From a checkpoint of a small transformer trained on Wikipedia.
Architecture: LayerNorm before each block, biases, untied embeddings.
Training: a variant of Adam for these matrices, 372M tokens, 5680 steps.
Each number is 128 + 24 x the weight over the matrix's rms, rounded and kept within 0 to 255. Layers, rows and columns count from 0. Numbers have three digits each.

# down: layer 8 MLP down (transposed), 1536x384, rms 0.0317, rows 1281-1409, columns 288-335
# up: layer 8 MLP up, 1536x384, rms 0.027, rows 1282-1409, columns 288-335
down1281:171126098139119100127144119140063120129135137119048128121102130127129153153155169111108096152131111108110124127149157021132150138123126121135108
up1282:120090114110112102123092143117137143135107120121130130118146132128143117140115110128138139088107152169148156105160157090164124145146141131112145
down1282:116147125126097134129117129117143119142129147101099119130132060147100119119133145089119100126179145115141119114099147167083112130085134106132119
up1283:123143103154113142113121124145092132137131102135153123124177152181097121129110122142138114102121181124139170138157101119104128155133125104123097
down1283:146128148080126145136130124134129156114110170133116112117111127113155141142154130136128131165145078135131093120090122138156112120113102138134152
up1284:099139099121120113128118128107092106114093150166122132123099140138115109176150109136195059181120132159123151123113089144119128128089159122134133
down1284:146130141131127142102123141127137131130143137100113126104196167125121138126136108146113171104142112104194138058141167139126142137132131178143113
up1285:103118163121108153098116150137161092131110146146123095134130120097131125147164099109125139109144154129163107110125145162128124179071133162142149
down1285:146100124115093106123114131165138164167108114138150144132142131148116130127145175132162100161089133176107126138134104135117130114128112153130144
up1286:133112148126134129133103132151139089078130077144100120149185128129123111173149099149159145133089176093096179125131145105146100115149113134086089
down1286:122127099132143142125132177130151121100097087093081118126106098074156156111097140133109113151161147152171131131130131118120134122091145138138182
up1287:134105123155135117088116135152105124143108137119097095130100102170084118120154146173057099125112143128144106104179140156147124121129154100074129
down1287:132097167135128117160148132142172137142115124111143156173113107105119106134090140120146108159135114094142164126133141164152148188119120126147115
up1288:123113157108104121119096151157144105098124129181132098125106141124089130152112145113118149160096122114140147167168101127166134154120178146136162
down1288:078095119158131083128135161171096129118085100101135168141133157136112140145137143159134089136158099118124114091156109069094128166094114116161124
up1289:132099161119136156110097131143117121149139119085095121114156137103122127096140145142137141117150147102137114116138131091102134102084128147141103
down1289:147145144151124158112123164123136121144100122135149110159116097121140164138129140133119156141110150120156130134097130168155122122121126130139129
up1290:106069101094103113111101078101155112148116123117164120093182106120122099161122080185143116140109212131075118146115051139153145112102107156117199
down1290:100086108095164067116101131127102149117155138093145093108193171117173159159127108112166125142117164142174136122107097140115097104159137138075189
up1291:120065105152095159128084101096128134116087111092105162094164122153107112146118133136160122136135119153153103172123143088137158101142102080094144
down1291:108138145125129107147095111124099167153113140139107156153064143115141156130114091120116162163166128127128101142151159134009127172126110114129128
up1292:099121126074098167130098125151124098144105159185138132128145138166110095145122162125113148137124138086146104130135136184099135123096100141112124
down1292:109099113153120121118105132116106171120160150083173134149170078124143124132116110131121080147163172187097152106133162133166085095157112125068101
up1293:158108111116140130145119155149156135122140097129116113111098127073121112107152134136130130124116115130134117138105126144119127121154167149134095
down1293:150154143134118168122139151126143125122101108123143136159159122122117110130122110139149131178120125167138145110145106104143164152126143125136124
up1294:113135163102124143083139112097150131071118148121121094141138101092158120130103123154159123140144119140131130131123103148156115162132091099153154
down1294:115148114127118126163105118155100119132158120108155136117102149133118141139106142127106080100107166108130125130141132121105134135110132124094136
up1295:176103132139142101158132157106125101133115135166101083125084088124099162127148130141114133127120110139167098111144140129113163117103120113124157
down1295:115158159118130134124109110143159133079100142058107140100209161123130158112136120149106110116121181187116149144123138098121117141131123143161096
up1296:145128139113081126122113165159117124099150126148127134132136098138130132137093119166112141153116168166120124145063153166128170105143140175112113
down1296:117137124155109115148130094131147104158104121122150109123093180143099109141147130135133116132103133158132136129135112100097131162126129089089119
up1297:148136149115113136158124146151112123094126112120147110133166117135137152136096140147120169148139126141128121087120140138173118159134126156144087
down1297:171123097160139162143134103123126145162147191147095178114109120095138111125160105121110070087157126095084139122144148143102148102131135108094147
up1298:106113142117084138092140118140152094112100121116096145137113113127127134133131121116167147114145139157133133126119103117103137113101132141105110
down1298:160154111142139126156127109130109165104124110117161125124152130112141139133140148155101139168093130114134121148139149133145113137156115147158140
up1299:153089141146118107141141103120141123130130081119137127125116144137144091143125146178107104121099141130117157133129138135164125165101083142104166
down1299:137123108115110136108137126148147147103109139139123131139168130127114135122113068081145123103152110089147119131146109116117163085084170134156116
up1300:145122134066100129137153129084158112138111121129145103100130092111134154168146106155129158100135138121145122097133169098138090126158143134145113
down1300:134120164154140108127115131172089122091119104118137124126101139124107143145107136150110074158117116153085119151103122091112166132119107131160113
up1301:110110115140138126139080186142140098127076078158094145138125105126127134103139149116080121098137177118103141138104130097132104132138145135132125
down1301:113120132108152131157219100099137148127134132137133099126118098132146135152119152161124173111130107103080157099169127156129115114136108160157154
up1302:148151127127120134173132128138127123124083159156124095114159163144141103131147132152131094111134170132140147127130093128101130142112141116150103
down1302:149107131111126097130107145118131137138159107103118147123100070141128121115128120150118131119136114099102110155106132103107129109132133102152127
up1303:077102147095078101109104157152133115134146103150122114072086156087114073113141146177141116134094122124139136048153105151159146137146120143133108
down1303:156159094135111166149148126103147143111127116112109148121098141141145141122129104120117117146139131138112111129124157107142123145160110129162109
up1304:117096116144149108136091110114124110135092087173130107139166126110090132112141104122118131120134132141131117122148139117102125095148088159125122
down1304:109131135090129143136137084140148146117132099107099095123142100123128145142148115117134150138113120132102137137095110123103158134144135095129122
up1305:100117102144095093112136119060137107112079099122105118124113138121111124153167100117105138124099127063153167152145150165132144090103130068114143
down1305:149102188154161145114125157139113155118166137113188099138175115137126122115129119195161125106200145172095081112179094150164155114106141200129156
up1306:176123109134134104152135139111143167105091111151137070163164164114106147126123083130113111098077165141119105092131089106139130121102113134093122
down1306:128149145114139166095141164180147082121099179141103169069105110138179121092164136103133115187140137160118114194099191133155124109114162096136122
up1307:076097149130122091090112119128162098120123138130069102141109070100127101101128130194108141157127132146169156071075134142125166149122118109097133
down1307:139078072148137128133114101127129125146128074157132164144146115124117111132123087126165092114103105120156113136099148068142132100108133137139170
up1308:159133146128106177081129152145171123128127135158145087111121133094129151125167167154106117135122133107112076060145115083140110126058136142127166
down1308:093113127143115132118147140100107147159120130124115210136116150135123158117131101115101134097105154143116137158092157147122124107090121172125152
up1309:087103122089119095101122113094122154117136148124131156087096123095108140128120095086120135149127083124159150146087149120102107175139127130133158
down1309:152119182080098104099104141129115133133143165141146137163089147149188132135191173167148113087136155165130122120189124142173069088118144147087146
up1310:134119115108118114092141151101152131124100138148123095125117113154181155141125132145113152150126095150121130099120144124141148114122172149125120
down1310:106131119156111147122107108157130131122138131129113160117111097086080120100140115156094116056131120149122103116105137113139121132117119098093099
up1311:138100158130174163128100124137137108102149130151127147129151142120145106181128143141148143096099132171127159145103139144167139110066105149128108
down1311:099124096126127109150140099117124131131097160084151116160161146125128111090104123124120142106175147137130167123138105124102071195152164130191150
up1312:115164104121163135118092116083144084169143078128110149092145092118136113152139113118118089110113153110148163138139157118150091116132105120106144
down1312:118126162098139124143120141165076193098168120160151136148149127095131113135146143108146124092147162134097081144130097151108124118124092144159131
up1313:103117131140131101098134113128111132136133108147142133109137118139096133130118131113163107113116122132141149111112145125150100136116134139135115
down1313:130122115110111133151107137141144150113143109101120103156133134130127135108146141125111129138143124124108104111136127121122128103133107120130139
up1314:143145153123118148096110107148094140117124119139106111108137126121128096171094103114142126166111138102170085134111151113137110131095131149149152
down1314:120153145141098142120123130116132157187134091168163149157135177194118095118183175115157112076128105096133128103144159150091113112108141088053136
up1315:130113092090093136111111144178154080104122136128108102148111179122126145123162114138081159099142157152156136116165103089102159114100109141092167
down1315:114144104171128140099179117134126158128164091108124156109146096148118137159087141128110140107140139103139117088145182133154099138127101100151145
up1316:166140142098131171144144130107111117107117133140136120129140143118091154143140143157110117089119115141158129122116127162129124136061097124128130
down1316:083120111148089112106137136095155152091156137125167106125112090114147127132082127128122092136138134121106139129181127092070105134109205113126120
up1317:138089116138099112129114125124116105141109131194137080158134135152072121150152129129146103092125089124119105156122062155123171130109120130144107
down1317:136162120121142152141134107136115127090167157071109123120154153161145156144144149130110164158181149148095171116121097098114110143167103149136141
up1318:112130135166100159129134097146112146133126148107113129098126175148118122132118105099132124114101134156157130147120086152100146132113116125131121
down1318:115132148140136090106136137136150157114142091121144130135131105135133091161153135093125125173142150099141110092141132124168132130143135123145124
up1319:130130122129108188144135143139121112127096097154129063112129153104110112144097123165120115117118133131153088109138059155084129145117104138106150
down1319:130174123131149127078105103158135148148107137110142187157123087119137119104121129111133105138103138122152133129142149138150120133127106153130114
up1320:146119097138146126164129109147086107124105116092152130066133149100154143122115105144122100114090130203173132139121072174115101141116158148137151
down1320:149161143130135125122079118117129148118106072134115092177131101118099098096083176156148139141208119136138136047121141185160146089148140130125117
up1321:119139138102109136130119143129159154123137116130136082142112098146153134117151118142111114145098135137121164129113092140146102154109129120107163
down1321:172153134166135117139134151125093118166121113122120156130167138114115115141130153083152100135152109109143120135154158100120137091123110113118124
up1322:130100108102087086151155126140115141108158136130100146126155119112110114108153141175136119141122146134154156137111134114126119082144108125172083
down1322:138121152155132122127120134115139125147117114117156136120118126132112173143110124069091103102131152088136114086176132168137155168129131125080125
up1323:115140124098132137118104114134150101110134112116131087063081133148101069095135142184147119135097093079095130106168093170170103128114091086078126
down1323:133104081147105156145174174131152133102094143116105166238177100163139121165155139108094172078164108169191148167147157122083141121137121095175144
up1324:113098140089146117146097155136112119137119085152090118133089156135113131135144131116089123096068155118180087111125117142121169114118149093106161
down1324:124169138124144127146152118136131135100077119132097151124092152163148114142099129138149165127131116138106149120115138173131143072105112131111150
up1325:171106147187104109109087156134083141134149113112130134142091166080125120120108102137088108102069139129144103122114138156150170099071126096110104
down1325:154135093136143139145150130106115128109133155110131106113172075153110146103147143135153159140156146157106133109102120119114130139126138170146120
up1326:128156110130150153092123148106116085104123109153169064137118153135154120160145155170115104164112139140123115100131162116152128139119126192121130
down1326:078135135118163112122166145117147122115106112121069175149108110121101109107133142130168147132093129123095129165106141205116138114089082080107076
up1327:130105159132148120140124162133125157111144117106110092111103126120146132122146140128132132095136125118140125151114163138137142116126151093089183
down1327:111129128137159139135120123102098126105108168152138138149159145141129114117106125146134122178109132118136150140083147126120133151113091109141151
up1328:137175135106137139105145117085154132090106117171126148112154106128068122158117141121132124122110113128153160125126123165142142113148126119089139
down1328:136120120109117167106156146126078110147151117129190143153086150075119124121150117113137080121124068142143125087127149172161140120095159125191109
up1329:108120145081073160125090148098155112113165121117051107089144164155106116144120131166196108129060173119109117112114108155152173129156140139098126
down1329:155124123161103167149156154106142123160136139109138132169163107119142132100153135080166114138115117133157161146110100109143129120130179100126054
up1330:165156087115124081160126110148131113177119154094132159136141134108126134119103127135167116144128116150137148151139135110111114100106111140134131
down1330:109098169103119136095079134162163087088131086154121101156106077079109104132111115130099138102150132146115106122167130130132100147084195154157172
up1331:093102137109168152140155112089108117146103074140101105108106139092087170115105118125101110109114133123194085109115157159115112130112103139113162
down1331:158140154122077084076115087194142130145136194163111143173176122101180098109135186126179131139161093156092169126168102132136140134165156124086101
up1332:162130163088090092174142181109107171113164133123104130126159123133129175145146122161123106119109127158144105112112124142125171138125145173114107
down1332:096093125164152134089137112135132088163131119146131111126097134125111092127176127137123100137125167057083119151109147111154045057121104093148124
up1333:138125142161099106125107151129095128106141123155127134098117151112163117113134081125090116077092165090134126119141148164115115136131100124106103
down1333:131128133086173139135129122141123159103097140109119150136124139085067111095122168096113152128133111141128131142140102126105115130167148123161136
up1334:129107148121145145081110147145141134121123113130130117128133111093111125149157122099138108131143176121113069122119104086120132166109165178141150
down1334:112121120100137120155144124158111132148116134137158127108142129158185151126089114118153172142084100140129138163138185172178172081131099144146108
up1335:107106140115122110104169099130174164080120132102107113102111140120105124118114084119150115111121117088149125138131105147111105140118121167088151
down1335:152145107152121145126095169149098117156111154135099138146112110154152125159098104086129108137137133165124131101143135069187108106130116109123127
up1336:144139131082129106152128112168099165140126103115066101115158133133117130144204137146086164102090143121160128096108156145128142081151123173118130
down1336:131100129170144126153114111084145122146116145116162105150130095110154111125117122099141128143116112121113124131134095094147113136134146104150145
up1337:122128154131092125097108094145177093099157100148119141136143128150105151159173138131137102143114160142078162097095161133113143106108123137151097
down1337:154100117153101135178122142114147134130133141118126122096119097131093115140113152126144152119137115141116110125164134120108100143154083130158162
up1338:159120173114138084105092122122166149126113097159130111126152147148088134133162127091154104114151103131118154125174120145154105087105159149148090
down1338:157128116139130152126171154158078154135109121114104134120123122125176129124117109118106123123161200118149078135084155080081133140178109095089174
up1339:138160121088115168124136146113159142096134121164129115149152112131099162130127164126143130150079124104099122132144092149102115171099126082185156
down1339:109099121119131149170136132127106137128152166144128069098112108160116149138116082112144141092170136179154109106099133095107134109134136163102103
up1340:105146109145166097114131142150154130137074124126086101105120139116117130156157099140095129111124134141100103111162093128086158146104110163140113
down1340:148107110118138131147143136116150132132144136114154123141149092143082162113078111121148119136131117148135118144144121156195148113162150101104137
up1341:110131131110179147161140134147082120101140149141143091130138156120110156124180112180113133120107143109132150108131123205176101108134083163123153
down1341:118143110157074161118116111116134153121144114126105172109117146170093151161110113097148103123103090158160132178113132105093133121082171133146180
up1342:119119152125148151118123145155161112096111101145085115114130136135127132159139082089188135142127126083111165103160196126167108125110122150138140
down1342:155111131157100142120131117145147120131143136139158145154105129160123135120114128124104101142117135130166113159128109139101111111135114119173119
up1343:099116161122118145138154132157147143093126102086091094070161107112088126155107127150078150129160109128118088110110144113100144152111141159132121
down1343:114139127129089075114161115114146104174134147158143121152142135112141164123143148136125101134102106190129111172161110138113136138126136102090091
up1344:123109117122133128137117118110126102084111130153138117120131161115154129182129126135103093111132153189149137157136111100138147111138146151115125
down1344:139166130087106094111122121107127138133137158124114139106120108113110125113133111100124130127130128108082102101134120144130145149097095130125122
up1345:128118110138087111161117139136167155090130128077087130109145100134155085174139134175136123168130161151123082101152081185161154153105076110190135
down1345:157116118091129095110100109091111155150129090159097157156132138115136107121145140090099118110127169137153123119142123131113123148172172112112112
up1346:094146112154091177114061137153160100139133095119108135096105142139120154133133153103095149121145170119124122133134109109123134176089145123109137
down1346:142091136160139132155149148105106130130142116130186128169108137116154157097117042147105138105118113131113134155119121147131120131163103114119166
up1347:158149075138162123154124123153117112120079124114135105132093144195150128139081144130169090088093115151147071079113096122164097149123169129106127
down1347:148108153125108137103129138109126165107097139140153124134187092105108150168159102100125133135120134122123116116163102117112112108105106148145105
up1348:098096135144117168145130185106133109082093089130137148129141124090097132083127128121106102131120158129150110110125134144169110156105109179139118
down1348:124144158125150126155138092117130145156080105126136106125105064112106134127144135126097152112132107154116095143138112132116108119126119100106158
up1349:160118119154126131125140114120123102156165127157076172090133132140112155124120145168130146139071152107134140151128131120129163127059104145129090
down1349:119137157156098163153130098100137124121082172088131090145169139086181116107118126142143097135151126170120166111103074123125094163150128187182131
up1350:136128142123092070134110127078118141144150122107120086083128180147072136120101103092131128097122155153122114101108147126134137146162111095118163
down1350:152121082136097118149105144119123131124074136120148139162134143119152149127149165165134163127113121147100121164132111149125091086111176130121139
up1351:120128089144136102108093123152130119104131107091125128070148141145133120142103124143143153128097161121136150103110123132185112123096118074099132
down1351:123149158178144102133123139113103164173119146129140160192106120102082117122174149144136120144163089123109092119171131148100150152121155101078126
up1352:151114112138148149148142148134137115116143125102095140098117110138148111129122105119115129150106107098162082106118137141162124132115135123130117
down1352:127118133106142172139124129156137113090140128136141127133153126128131135132093168138131144118136124116116145131144122129136111118163153130117138
up1353:137117138128138089147129135136112133140146099126113136104118113080132184142087123136114145119120146152140078123104079124130201103087117140096113
down1353:096107077145142143137133118126143075079122171107127140106124139164126100109154078154170121123116127132100138146124099135195126182162121130160126
up1354:107128113140110157119119112143130126114117146134144126119130123146153134127147171110152097144102116101130107153099076180115141117145155151138138
down1354:144134155115142158137121108158140109127158106136110147109148143117092116147106108084093142145114125125118138156149141111133139170113090090117123
up1355:148145116141084132154131171076140132125103136133112106116121175153153105133131145143149070093151136110138133133143097079111150135127117111107134
down1355:136163153106148094140164124120082093090139175168160196143143129187109133114135096146151125142142133141130166088114167133109059134195103179125166
up1356:133144116130083123105149125122167116090120157166111085138146146094144085134137087111135093099119124112135127154154166143106146134156141151111116
down1356:106104153164093120171087100189107135134151117112168135110121124143113072130114188095135170180138111108101114135129093137160121132136105102094145
up1357:155138139139186135085117143118152082117116137113107151102108094162117119173150161151127145106063120143157145102153131152192129128102144102132133
down1357:146130099103059122154132117111132140127150152129130158111185184074180139123093138144126115130153092119137137137139126129071145125134121157140115
up1358:117102169137114119119129162142118109155118107129143119135133134112111111136143077116111122120132136111115135105132137099134101111115138132117109
down1358:139139120117122141148125115137141133095133125129136123175120101134145149159121145129142101136100106164137125150109113170132160126139113106137128
up1359:171117095147089109135128153133126132113121125133115080130107142137144140150133136139100105106124127138123130114102142124105157119103134125135152
down1359:124117123124099122129132141123129141161138101113158169111139137106116134148100137109129146134145136122138135151137158131101100115129124127148144
up1360:121124105133085095090158130129120130123124148094095128157115129117113113137161091133115130103134119176119113110087080141109124119140127135135134
down1360:135156120109113126154124136145131083131120115119135163107173131128144149134098139126162144159103170141126135143161116120138143189174137128121112
up1361:144117156129137142139109169156127091088101130143114090132142129092127128123134131146109118128105120110126143109118127152112153164091081168115154
down1361:147116149135111115094142125132079126136119126114155168138096131132130127110129137129125122124149148145135128154091099167092106122123132099113125
up1362:128136131117157123136060107167126085136144116137078158113168078121106144157129128140086141125111138087147139172150093108111139134110146122100138
down1362:088130123154127156111116160104158102094131077148171133138057141112159160134075132079146109122133114082139154114085158169206134098135109094146134
up1363:162131119116109133158116118153129097112106166139084079121111136094164095128199091123073163131135133130127115097138155168112156103118146138093156
down1363:138095099139104131122109127114139134131130095133187130104164142156147112123079111098171114133098136113154136157123140165155131110139181121167132
up1364:129127140117126100145133168153154111136113102116107125145130152105111121131143122108137102098136146159145148135136147150120123158108117162120128
down1364:152146098136126125119124130146137138101111178102120133149132097149163123134148143151124166155120077130122101107117106090151129123096135127155152
up1365:099105126117105133187143115121131106167111114140128123119144163080127115138093065138098133118127132113129178112143109110137127154135095155101092
down1365:144163143118139142097101089131121137146121129135157130179103150110113117125141170111131093125157136120097123135114122115124118142151136133134148
up1366:097122155069113101078098126128177085132091122111117091146139133156149096122137123123092110144157147109109146120155109124149091152109161084113114
down1366:160127095183104109143154098164125141143145116131133174144133100097133116195096097143135115167152143153156084079143142200091147126138114095113128
up1367:166138124103127139137111096170076083097144104117082101123155170133139078109181098171150132085117108127152106126130152070164129126110082162124146
down1367:138119119138125129086107110116104163086127140186132168124133093146117136100141165148124105152133136115115148155101088175091102123119129157142124
up1368:120101101101124099110149123103157101110166124130126142101176126117104147142187117164125151118114108114113130139164139136181182132136145152078170
down1368:182084103136139141141093159104102157148105171144085099148087132154142095127142101108145105101173131110159114168070127155086137116114097146144113
up1369:115101123118094121107128140115067152141103133137145141099122125129110160155094139156158147169146178134094115096130129162158140083111149157163117
down1369:124063099122129120149101109109137153105128145107108110104119135128109135153134140164133137115099149112100191153116093142098117139110104138088142
up1370:151144112132114128144096099138126090134107140170140168082145139169131085141124138150165037150102142135133117116109133139126148160105125067118091
down1370:125120158137144164118132126147101158130125146137104115122101103111135108160132114135111218125131134162100142158123118107123116103135123154126116
up1371:139106096136109160131115102111167153134136151140121134120163064124102120125151139206119119122076145159134104132111133147129152080168127118114158
down1371:098137124125118118130110171166097137108165068125146122178121119112100121165174156091114131123112117088167149142106136144106117161150183125108152
up1372:147157164143079116114164152150176099119151108150147130154078126172091121172138127138144147157115125086113076119145076123113120152186094102097112
down1372:117128067141156149135098103151137140112079153112122149081170145104115135137098135154130115091139116126127138137127147108130112121120120166164125
up1373:091084146115120125128102138138142087096121133065117129131123129148178160162137140145133116132133127118109148135139120143186132117109128091096109
down1373:127092136157088140138150145079112150156082165190148165101140127123131108151142107136138138116109121100158142083128133162112123161126117143149102
up1374:128126100182111126086145108137110104098061148176137116103138157129131159168112136162120142157118200129157108085128151104129115077145137138103129
down1374:159130101134130116136135120117122163135170151077087106126078062157121138133089138151128140110138095144098109162120084087110142107127120140118145
up1375:121131103146107130136101164117099121119127137169134069117153178118124132128152080120089125131089172110138124111139128131128153161120130155135104
down1375:116139080124127143111127122144124139126139154128121163118084086158141144121127123117152135111114117149120126105144111142169147125126138095145105
up1376:089124124130113119103121165062099145129118135128096136118172181161113069131181154164132128128154204112188134139127151138148104148135125133146085
down1376:146145090159151139132093131197126099122137109145079138133138098154128138144166138144134103105065085155083130105133135124107161152159135147112128
up1377:134109103133143092125133108122105139158075111087126145122098155114122140127109173150157116130121152138116105106150101118130095105052147142114127
down1377:150131141122118146149134160131157133121126142143130130166148102129130105127176082121132157141155126127107135122141151149130165132119112141106138
up1378:144105113123121144088105133166088099110122118139112081092112137167187108151163108155138120068126131123098120094087118180098129176125142171100130
down1378:110121120158090142135127120120133151087149113094141205151117158123130118135113126116123113143144147121128130128167118090119108104088080102145114
up1379:113077112128108138146142066161137146118149135097094134114135178094084148137147082084139140096113162121129129147116117077122111149145161132167129
down1379:163168145102132105190143149113121128148097150189127149143086095134141177129087100129108129163125143103172136133143121137067107113164168111178158
up1380:133117137140108141085135155150120082139126103107096110103147156132126121111131143101145186159128146135136111117086131155169132142168152133122118
down1380:157150089109145096123074095104164113096108120197094200097110077159129124128137108125135134129090133167116137091167133186125165131153103142076093
up1381:140130149077140110112115161128137126114150130127122121135131153121148139122122112124130142130128125123125117132124121118143129149141104121117113
down1381:132134113159129126146136108133123128135110133145127121135095115135119128121127139121144140115126116120136100135133116118139131123127120117159141
up1382:147114108116105123147101193119090099100115120109115148123141151147116109156133088138101143116120175131129116127120132106107121114079166117120109
down1382:147122138135117132092144120087121157172106159171158132119136124136129132129137178132136144121082123116148126136116127160147129121114113136087162
up1383:127121155125106140128145124149136123119117125092137166136108115087155105142094100119155130118122134153134093161134151153138124115163114098139119
down1383:134144105136117137113119153087115103107158130132137089108116173149123129148141145130115117111140126116147151122133119122115137145106188105125117
up1384:139135140142104164130124130101162145119115139174118073141157119117126110076088100096161077119147150141129099084137108149112140171114108161123121
down1384:129095160108122078070173133139115131130078136123125115125117129126130121174141144120107160121077116140167161150096180096152182100106113116143151
up1385:154120104130112131105106148121140117104127113182112129140137125117129141146136124121149159176133144120126130139134140127124132151133088096092164
down1385:120119120155132138111134097112129116141116154097100109113113098149127127138126126100136084112138137120074119142137109129117135120125141155103113
up1386:120132125112127091126138124098130104177106109086140125087119108075099157140171094131125087125102123165125137136057168094105130108089146104195088
down1386:163165139139120117118138156158111103148157103118133070165153127114115145121120158116147083129148125128113144107148155106128080161123100118109146
up1387:120114139119132151129170171170129125060094094145152088132135140125087163117125162114141114145091132133139131121126124153126097132110129171123118
down1387:131114150185109115118135111098098123146162158124115149145154103120130126141148125147160100126147145078098135130089131109149152139103111080111115
up1388:092138150146113136132066137101079100127118137138109125135101140125105126138184148160098111084103127155107117154148072057146162182141096098093080
down1388:144184096113137131141152142143111142139153164100105137094155127137156157140116118111133175131089152115138131118136148108117124091100124121158068
up1389:128138156124137096143148158142129111134124113149134119128111158132106099102108144165134066068109191141116060076109047163130115163149083122076127
down1389:138118153096095141098138141127153126110103086111158175125178128111142137152075133125174124155146151161099126144120135101128153162092113088173130
up1390:168144154167064096119133162125129119155108110143138115137137105135105173156116149160159139113113178108152112122132115109124176113128085148148130
down1390:112127127130176142157116133142135140120143135158131154131123161127142118100146082124137104112135126162117123166138128157087111110119122089128140
up1391:152106161171124152101086162113129105110077107155163112123116116100108112143095094155121134087118139165138097109138108105125105124128129165118117
down1391:152150151091135130111148127140154154144112103130085152118137148164120138110134139124158134150148131117136139138134155127114115118117139102169128
up1392:157103131116114145160159111144169104100116138150108074119136173165142117157144110130133110112108170131149141134168096154159145142141099150122159
down1392:104187163149138125135112159116103131137116154131147146130135155127131123096142145145144127136151128101080141109098155099128096114145134142153104
up1393:162136129107115158171112147179157167113129160146103125094125169100129140158171108110092087113132146089112100150166111135110108150120141108119133
down1393:108113149105133148142149118087130139131138104136163130142157109124167141140098164115115128146102136138093112151091112109135126151161152104122101
up1394:136106085111114133154120159131110078116142148110117130163135183117124114118117112132171082130087140129125139082099103107164148149148123066106116
down1394:139139159129126093078151083134122091116162201170072137127173070171108153142109138125163134134149148145130142139160147135040148125138151165125103
up1395:133152146115079109115114128118134113103135137122112098152177141120143113131151139131162109135141138161104119135132122140115128119063154125133139
down1395:138136139118136121126154115104111134138121116128141134129105119145135133126127105111109132139114115121154127119125150128135171133168121105138134
up1396:111085123138135179124109119114145126112118129166121091116159130162148121130130091173115145183095143133120136095125162123129141128125120152092146
down1396:128131147106083111133139115101147158126143092117147176102136122115134121161174124117163114132139169132140125153154113124126112157125087103123084
up1397:089140143083151124104119128153111139103153132152111144128177152135164129156136109147091154110102188141139151171175148118140149110133123146101132
down1397:111136075187113153153144089086108131138144172118105199093109122110120075138093116135162128140128093094135107098127148131127110172160079120126148
up1398:129151110090135120144134121132168137112130152116154070154136106110139179129150139142120131140132121172137083108100082136092196119080141132119154
down1398:118114142142157137111115128145104101134145111126136155133126121105112090157137093111195111156155128064134135142100152132133087120124166076172099
up1399:153125112126111130104126126124144072148125139175143103099131155134142130167129117130109179123106152122100138147142164148145127119130107086121073
down1399:137112122112121156074133137155134149105111151096123161129149122132121142094094109179133125139128139107144143085111103133095147103145176171115166
up1400:157112148145116168113100132121118139146119128110135098146107108087127099123130117147111162119118141122146118166118122120136189100135113131129113
down1400:141130138110131135109146131128113097108167138134171085120120094184150141132152114130136094107108134103161123160147132141106154140077147149093131
up1401:113111107086131160104129129135084131127122132106095119094140107144149139131139117115132152174120145168132117116112121152131130124086160127102178
down1401:100104133152157110147158173100156102159092145171150157127149144131135117150116112125146134104142129103154160093140137124146123125101128148158087
up1402:135127130089123155115131155128116111088135129138140080120122145155161142145148156170083179114107169162130088098120138102116116140122136132094108
down1402:152142145174131092183120106071105133190126097127122208114107145129117110118113103134124060132139151130145148155114115154128122115127085119113113
up1403:179133128115082114161112111133162096115135100107132143101144141078136096160136126139128120154161139100117125143146146087133086095127109083102113
down1403:118124125105134144065099131101094140084134139136129102114119113171125162151130099148126142126127105132134120085113141156107121122113119115171124
up1404:163120130148112143154118135112125142153118120138143118120143170157120125125165147127147124106092135144127112125105086123107163152102136109109134
down1404:131120103130154123151122119133138141117115139118119123142113124135144114135097092136138124115131123100125135112111141143152146106116165133137128
up1405:158164116122081128128106143094187091102168066148174103147176138128120112138124166132177087108075111131077118104128092083152146174133103101130169
down1405:104134122142160144125112102142073190112114164124097145148140130135105092118098070137127132125162165093135135080133175141078092087118105112104117
up1406:155132172078135122128115130122108123093109138139130117110094095135149116154145135145062131121114123127136105093133116183152155127120145139080146
down1406:115144106157125125107122103093132134123112130114124163115148155112111165119102113114156121132126122153131181144162157102138093122118121077114120
up1407:126116124101097139127131127116113094113131128169122149118132128121121134140142161154079109144108138112163130072151075115162133162148120142073102
down1407:115154146152168116111133100101166143128152133104122117126135133089141117132130106144150126174155130136101120114116096122134136070111098110121149
up1408:117110087154107130132114114089113082094088148134126145139121116154125104179173164125111088135123144155145104111137107122118093137108153132095154
down1408:137121128095094117145132152129136131151103136154130125128168073116142135147107111126127178122115142155102131173139124120113121112083137076151152
up1409:119112160117103156094127147124118148096097153145144134101175091106134145111098111113079132117117114141164106090140134145097108145123100131141141
down1409:157127106140095133147139115144093146148158115120106130126079152146102107144158129103148106101122160096125125130129177096110122105166139133155118